config = dict(
    n_layer=16,
    d_model=160,
    n_head=5,
    n_kv_head=5,
    head_dim=32,
    d_mlp=320,
    vocab_size=8192,
    activation='tanh_gelu',
    norm='layernorm',
    norm_place='pre',
    norm_eps=1e-05,
    positions='learned',
    qk_norm=False,
    attn_scale=0.177,
    bias='all',
    tie_embeddings=True,
    parallel_block=False,
    init='normal',
    init_std_qkv=0.0395,
    init_std_o=0.00699,
    init_std_up=0.0395,
    init_std_down=0.00699,
    optimizer='muon_variant',
    lr=0.00736,
    lr_mult_qkv=0.7,
    lr_mult_o=3.0,
    lr_mult_down=0.7,
    beta1=0.95,
    lr_head=0.00693,
    warmup_steps=200,
    schedule='wsd',
    decay_fraction=0.791,
    decay_shape='linear',
    final_lr_fraction=0.05,
    batch_tokens=32768,
    seq_len=1024,
    doc_mask=True,
    train_tokens=273400000,
    steps=8344,
    dataset='wikipedia_en',
)
Each number is 128 + 24 x the weight over the matrix's rms, rounded and kept within 0 to 255. Layers, rows and columns count from 0. Numbers have three digits each.

# layer 7 MLP down, 160x320, rms 0.119, rows 85-159, columns 160-239
106116130107149135106161096154119135096091093124145115110123136147087154116099176177110108153104118126149141163077152143117157107164068115101135131105131140099113137163124150189126121144121128085113132134165132138111154099153116098110106151
146105129138121103153130153154098124158139138118144123120139171152156156216125120143095152142089141139156149138129123129124171149122174127094125156182114128106122132157146108142111104119135151122133146135107125173140105138131138146130159116
119119138132103138110144098114109139104117156148131113165136121115094109136114104135136110137171109170166125109134124107114125099123155132124133177108124100123146110095134141129152143136132145144177151127108167125124124136157133109099132131
094137142119126128107120154110154138085142107112142126124145089109123113142111102145136107112156098131156110115137135120158162152127181164122119118113144134123113114133110123174122103124123068119136141118110137156145167159122125118120187139
114129129124199163146172112150128130102166158153123140116124106109120150125107186134150087085149134106145108123176174161096097128144173165117097126144179180134157155147150115063086056135154116113107133139106160121128098139099137161120141126
094105111108153137146127128153129095127102143108062110118074080124128128138111104099096125149112136092152097108057101072104098121149110129190144102132109134117156145091106116107110166114143148120112109114147118113087129143123130114154111149
131125117080145080166152107140113114133087099114098126147114141094123155113134150143126082096148099106108106144099139132115167123132151136123122139110129135142135113143135118114149141121144159132114102145099139121115117123133135105149096134
138153128195128098106168113128118118108125111145110130121143116123097133096118117156120103098066109124153116098142135103099145125160110107142091129121121150121142110114148143131106160124137147097126124091157141158109122115120089150135129094
137154090107107132150085133100129171114111134126099115160118092122170138077127149131102148132172109173149164155147168134151122111125167163115100143137136152108120103135098103111157092132165148118141126138099115143127138114130106088120132155
111131115147051062116138152120136119101124120112108122139075098165138129107101129135152080140153125141100148121131142099127121120108146137160118154129115148103135160141139126144111145128142120133136135113038112115155134036129110154097163098
130129149102134141135156105150135149154160144126117143118143131174139093169110091127184084120106098127147130112131144139132102124159136116105096124145165158154126111155086144112139122140113079123110136098161127131123126129131136140132103125
137157160140128110100162111145112133086122130136128123149153088131179127131098153161120121112162147093141134135116106148131169119116129150117128157118130131117106068152166135120162076132165127133116142094178106110166165122125142118149127080
146119127158162066176130161100104130124147136097112091151100164139115110097127121126112149125150137135155149130146157122126107134166111135121130116116118188156148107083086138101115126126148119139169132157157103152112129114121117137130100116
152151130106105148119131142157145123112133154112161117103091051154093132137122119135159117154127188076124108160151121117101114138150107131145155172125122154116142126134148125138101112157106149106111089150175109119177126129133091108102139166
114142145135131146127155168165101077101124148121171136135109155150146151121141102124140141115158116128144146130107129168111113176116122134143141134128113152118126107155171132089108090123136150139102144102103140138117145126117112150109081153
132098172171138119108147084103105114074185123145127147113173088107138160077124112147152136112121151127154121148107100172099115165119144117103106122099135119136114064093099140147125144076154125130108138127109126112122151153127076087121099137
120139149133142131128086129141131090133084126167145146122140153108159155108150161145160117112148151105137122115140131157094158168121089068117115136121107153112087112099121136118148075136135140091112135112118149139131145154169143070126115107
182138138119132087191104124077122137118093148120096145120116142129136105125145103131143130128173197151128118163159113156105133090102153151111128134139134114186107119121102111157112118177165119113133172136099151152132100104128129127144133120
104156111104105124137112112149141144084120163130191140125137136136120141171138115107107128146122131143149143120145128145142127125174128147148102122134153093135154153127118129124088151101099114135160113128163106127126134173146127151111156137
100131083130149147130097138077162115133104162138128095116145072097057141129088144152144136144104148122111180143085118132075145107119138134150081128135095151085145132125121091137150112155167140104155140124126144105064135105117157175151110138
127094113157135161095134155117137139104128129144115173121111164122162147108131141124156157116126135154115106128106124140153121181091132074143095091096129103147106145107148125144097123086136128104132106123091133104125112116149143146109121118
120143131154129112175125161088109140112128124115131155138107101137101132132109107103107124122100127084166123113100065144097122162069144146073122082152155147138138148129158165084133109125145159094135139179174139146134127148145144139124166115
097118124122093114183156145085146146155136118132152093115146141174167093138112096122102145120115147132188138162123132104098117135144124128129128136109108174134106124157150145140148122124142155179129106112131098105138123124116103129139117085
096131195167150137172108105134053125141149096135111111140112125114081118129112130116100125113142109138122129142153144159124130089146108122173161121097164138113142142094176145069119132097094108115133132124112132141159146162096070166130105122
124091113084154140117145095093081156175127085091128100124146141132105105169113088139110165164114121124108149120085077120115128148108143125182146112097147149130138147097063142128111179116089079138122102097132117127114116163139094110155124150
101113142124116095095129149104159092114121138142127119134143119132119191112112119129096157147116125144116153119127120138123150124138097117127145106139082115125114134179090109122091191106125172137132121101146144121135139137132158129149181139
091106116117125075156137108101149070127105135136112093123155132131111143076129102115134170115121118137166112092186106166138134087110155118148139186151153149131140128122152131127107137120119121113129103144098138119145117089133110115137126149
131121190136126151138160130161120150168144130155149128133131165147134127155097151104130101150126127147171095154125132137161120100105140105075160137130135133146107087092106129127135180104111150138126145179121148109145118145107119150143158189
114143120121095105084123133142138089133107120138131163127152130129153121120166178155129135095162121180141130172156095125175157140093109111147167144122186156175089147122112153137150095124139107120134135100119137100131119128133114141110111118
140145137162114088094113145111138142126134136102143105149124117148134133135151142164077077155131083115124149096091085097079150102161106130124078144132073119152154087136137105130150082138154133128115118164142123135114183101155134144112152129
120121124103140135132140172130097159096126089131115100121099132101117102146120117126070155119146132183101146137103158088133148140140132169153112113133108114138128122137075162115151121127120117119113078103120093129118124080128123136147148140
173208152109128149095158121149171172145113124121163108161179105121122143154144090167148171100058187177164169112103125178171163098082142115145108106103149137116151168105142120150166153159142075125156193133141149156146124126136107126172138153
126083115110147140099109156080097118127110110112164140139156095115111167104176080100157148113133114092133128127170147149148139106123098134099122148151094105138114157114133158145130132140158089130102124130128106117104140106103178184128141150
101138144164144123090086076143119132139098112128101146124158112119119083102126110127156092115141123135083124153121119122160111086120114106172126132137113135102137100132177110133106121168157117121121123090109132127142115111136089102161104133
138132105108049134114098126141081152110155166101136142135083110159087126106117111162144142154129121108114164103141146125085144180164127114121108127107131124121117135083113141144129128123097100112142167109164138161139165147140122134124098102
119151146140146148129126155146133140141125129129119148147162084155108123100119125131131164134130118136130100109084110154113140109119092092119121156143112108116146111133116161078111119084107117118131140157161105137125153131133125111148099101
132133154139144181156174112113106143151143105130106110100105096109139130141127128124184121136097109124124094129111123161156136115148094133130109103130135142146127188131121149108142123131136129122165151089144128134089120150113134140113114138
122157142140142109105069111097161108097137118148148146155122146102112114100126137149120148125095129118111129132119119128174124129157110152097152144110103115105129068113173170098098070146146142126148119086136147151132125132128123158138108155
113132147138145083104141118135148151159132142136125141136131160149140163103182132114090133108160119104139140136151082070164126200129093108145117145097186147121158138141105148111139124119087140120120142113090144125124121083131141153122129090
171120099139157129161161123141120127150122152129127126169139118143129134117153160155123150067102132128096105121116113111104118124090125138137126134114080110122124131151134131124093091151106098091123151132153125138148139147117142124165180107
116155114123137198144105178067115119148128140130103100137125143124135117112107134151131126112112138128081154137128106125113105117130149120124139166148079142072171156078177135063134039111078157143142131144098128097132151123147143125146124079
134135114136139142099124106143144121080168098141106115084135122115135155148124104137142162143167120144125138132151138121094121108127175124111117112166148139146176161124130155133144110102118138121142135117120127126082127108122101122145096096
125111136117169112159135157133144134101103131133095129131137142176128130200142120136082140164094139120092122130100130156081136067132134114164136108111096110147154129146094110220163102144118152113136138129158098119142125157129129154148153115
135130161164108155150080118101142119144092151123150127142129168140141110100144098119146129128092133124152126129122126132159131113114158151127138156143138165141138156080087158147125137138100073121135146126120159152148111153152116098131140134
107136104137167156122114099179116133134149151131169148153147164142153120102132167113118097134119168107171123160123161127123116139104103160168109125178106156109168113109163105102127115136110121140129131117145070097104106102117112117129095144
127106125127157124118162120150044151116086094139149114121136179120087105136111143137170141138102151105144149160126150107127083098138140121099125094133134111134109148143157125140092113125070109161145100135092145141132105149095158133124091142
109137094125148135121142174134168117108146111144114101113114125166105143120113134102131150132133111110107148106124124120107070153112159129149155129131130094151127169127138169111108129117110112098131110132090146109128138127121152134120153123
112115132103104113156147151133159084139120116151153145114129103110167111078106115109115133114158090114123139131137102151179137135131147120164148123158095167104144114174115130132127136118170111159101127104173153090103136100088135108158113113
140142143144133108182121140131105140171095107091146164115111116133117118146120159110103102109130154120150141117116117141161116149122119102123105168119151142155085113110121113142150122104122139130106105110114098119115091152111100104161153128
126120122112144117106122102127147152116133166133112096124143103152109144125117111150135149122124131100129141117122117171141142093118136119111116109181097102103152136155119180167126121152131081096166116107175143144120147120188084156114122117
065123122082147175148101160135115104116148150108104105115139104158144151109110145120158159141121146122135113095150138097159132105141075173124091187123143131111131098135142125164119171163139073076111134106159098112113147166135151129111123092
138129161143143124121135118134142136169132168154117109126109120098136124060151143115160107120115149155109154139122129143143134152117146178141161154117124123113168120123138107142141114124123123168106167148109120124155132103110139168111124145
141147106069148163132115125119136135150109113138079114151110131113119088120092131144117111118151147160090099126160136108091139101150150129144097098114113105122113155139131117185103162124089121144103131085194115145102124135150106179156105133
114106132097109130120119149142132131123095107136146151122138131150131173214131104123082142114160116139135153156109088117146135112156116147138110107106134127122136131170145138187136156130112134138136129134105124130107133085126123160129174124
125149131163168089126135123141115137105115176121123171134117109167113130145136157118105131157157134130138136108124091139133125090129111141136127060155157125127092125119155099132134152122100144132163122136127128136114124124129125104130107098
131154122113132105112139106122135134142102113155133087123121133120145124129121133148124146101120125135129142094157130175134134128156087124141123136140128141124108141153154154137106156115115108124110154090118168127114159136136097116129096116
108121094100127136124096110167163093097107115111147109098109134081129138136125143131202142129143121120136115090117101126149127145111115097152142146117095109144140139100111094123151120101110114149115091134141101119154128142098102080086093098
125112102135151145075079144160160126107111152128134121116128136106102083099145127075152122101180164159128137147131161119186079137108127112104166135086145143148114112092111130041134133096120134153109089151123097083151106110092098156127115142
142093112122114129186128092102107085116156123129129076107130140127148114126152148113106131146132122127095116150142131111119110161120114091095164100091150103118108167104087123147113128160088073139116112096135115123155123140084110128116110113
130156113112124162162128114125126088144123117107139125152119134148113175113140097125152122132143093091091164098088128117151132140091153104136134145130130112127138134089159077123122109160133115127128153165115115103145121090142137142155145138
099125130144136140094130113158138167149183139105145163132141096096109105161128079147096158095130112115131114147110135150126133106129153172044167132171200122143122134126130203140158121134118140139134111180101145132131113136102128194194144112
115132150099170125128119111146138116140093117134155161148095139095112130176143079120085115096069152144159071119160125153103118095124152129105121139135109093098127121152120127120116116158119139096121162132062117135117147102126135107118072095
159158143099115176184134112133079159167114138147106154112160130123144106170148169141125103146125131145134104116118130102132160127069182125145145151121145166132105117133081129070148113144095118138153128129159132129124123117177114093147159149
116095139126150139144132107100115194091154106106136139126123136121082122127116143114155123128117134121126131115142109110128130115156129138127129071118110137137139135119123107110138077093126127132111129104158108114113105140121155109097136113
167101154117091116115150156124141124146160126147111122121129116154107087105108131083135077109141153091124148162151193079124144160142141154106156153113124129137173144124124090088118160152163136114129133152125128111124117092102110114138108134
139125164116143077127159109137113120085176109138103163088137149176150122127123113128138139121147114128109121170139116141131135118092119125129118145141115103149117145133154157106128097116119132164128123124173123135148107129121107115098140129
144121127109143104146124165097155111082156156118110118149084150118122151130111122134136094127118126146100117109150103130148157171141099128129096140115134129057123145126113095046144098154150114128131113088182141113112149120141132094139141121
099114155128170118140127094140095147157127150117102106114135154131167106127175187127179213165130099111144097128160104136171118096125132146125158152133174142120115163127158099096098124120125131146111104148127145130160126137110164116126216100
139140154094069117151158139126158173099109152120131079162154145115166087186107136122115058124123180112174136136149139154071104146128142135098138151161122110113170126112133098135137131130134089114128121159096077101133109137112125133100137120
157124125106119073104140125120117104154084120146154108161126131135165101111162145140137135095127150132142094118152129133134129112142100095103167137106143131066095120151172060136125115094138118108135132088154133134119145088124174123119126096
113118100085085104106126106104162110098124154113166131151132128168170156098139119097166090114155147124141145095144089112176103120115140200180148117151123124118088111113152118102178069089137153112135124122146093119099123073121158189112182114
140128086151159136128165131150149072123107104118108131103114142126114138119144099130134143146135149110141134089142127133104105160133123102142117136131090125126119101105138120135137108092143170128115141175110129125128140131118119111126173120
134138108176147137112075155168152106136136152145117124085123096127120115126139142134150139130125051133147127137144110122124135119139105127123116109088067113131143114121121124131125120109141149140137145158126141156089132160131131161121152138
104120118114135144147117127101121162118114096117090127121140169127161148147168098122154109171143132158107117103127117122161092151120120138112112140134132129093146129119093172149146122094140157120143169129078105112129138130143138133144129098
139107153106111111109167147151115117109124130098136149086131132146143158154143088107111144166105141129089142142168111153148126129150159167143148130167132128098107152121141164139135093154095128104131079153143102107173110127139168197124140133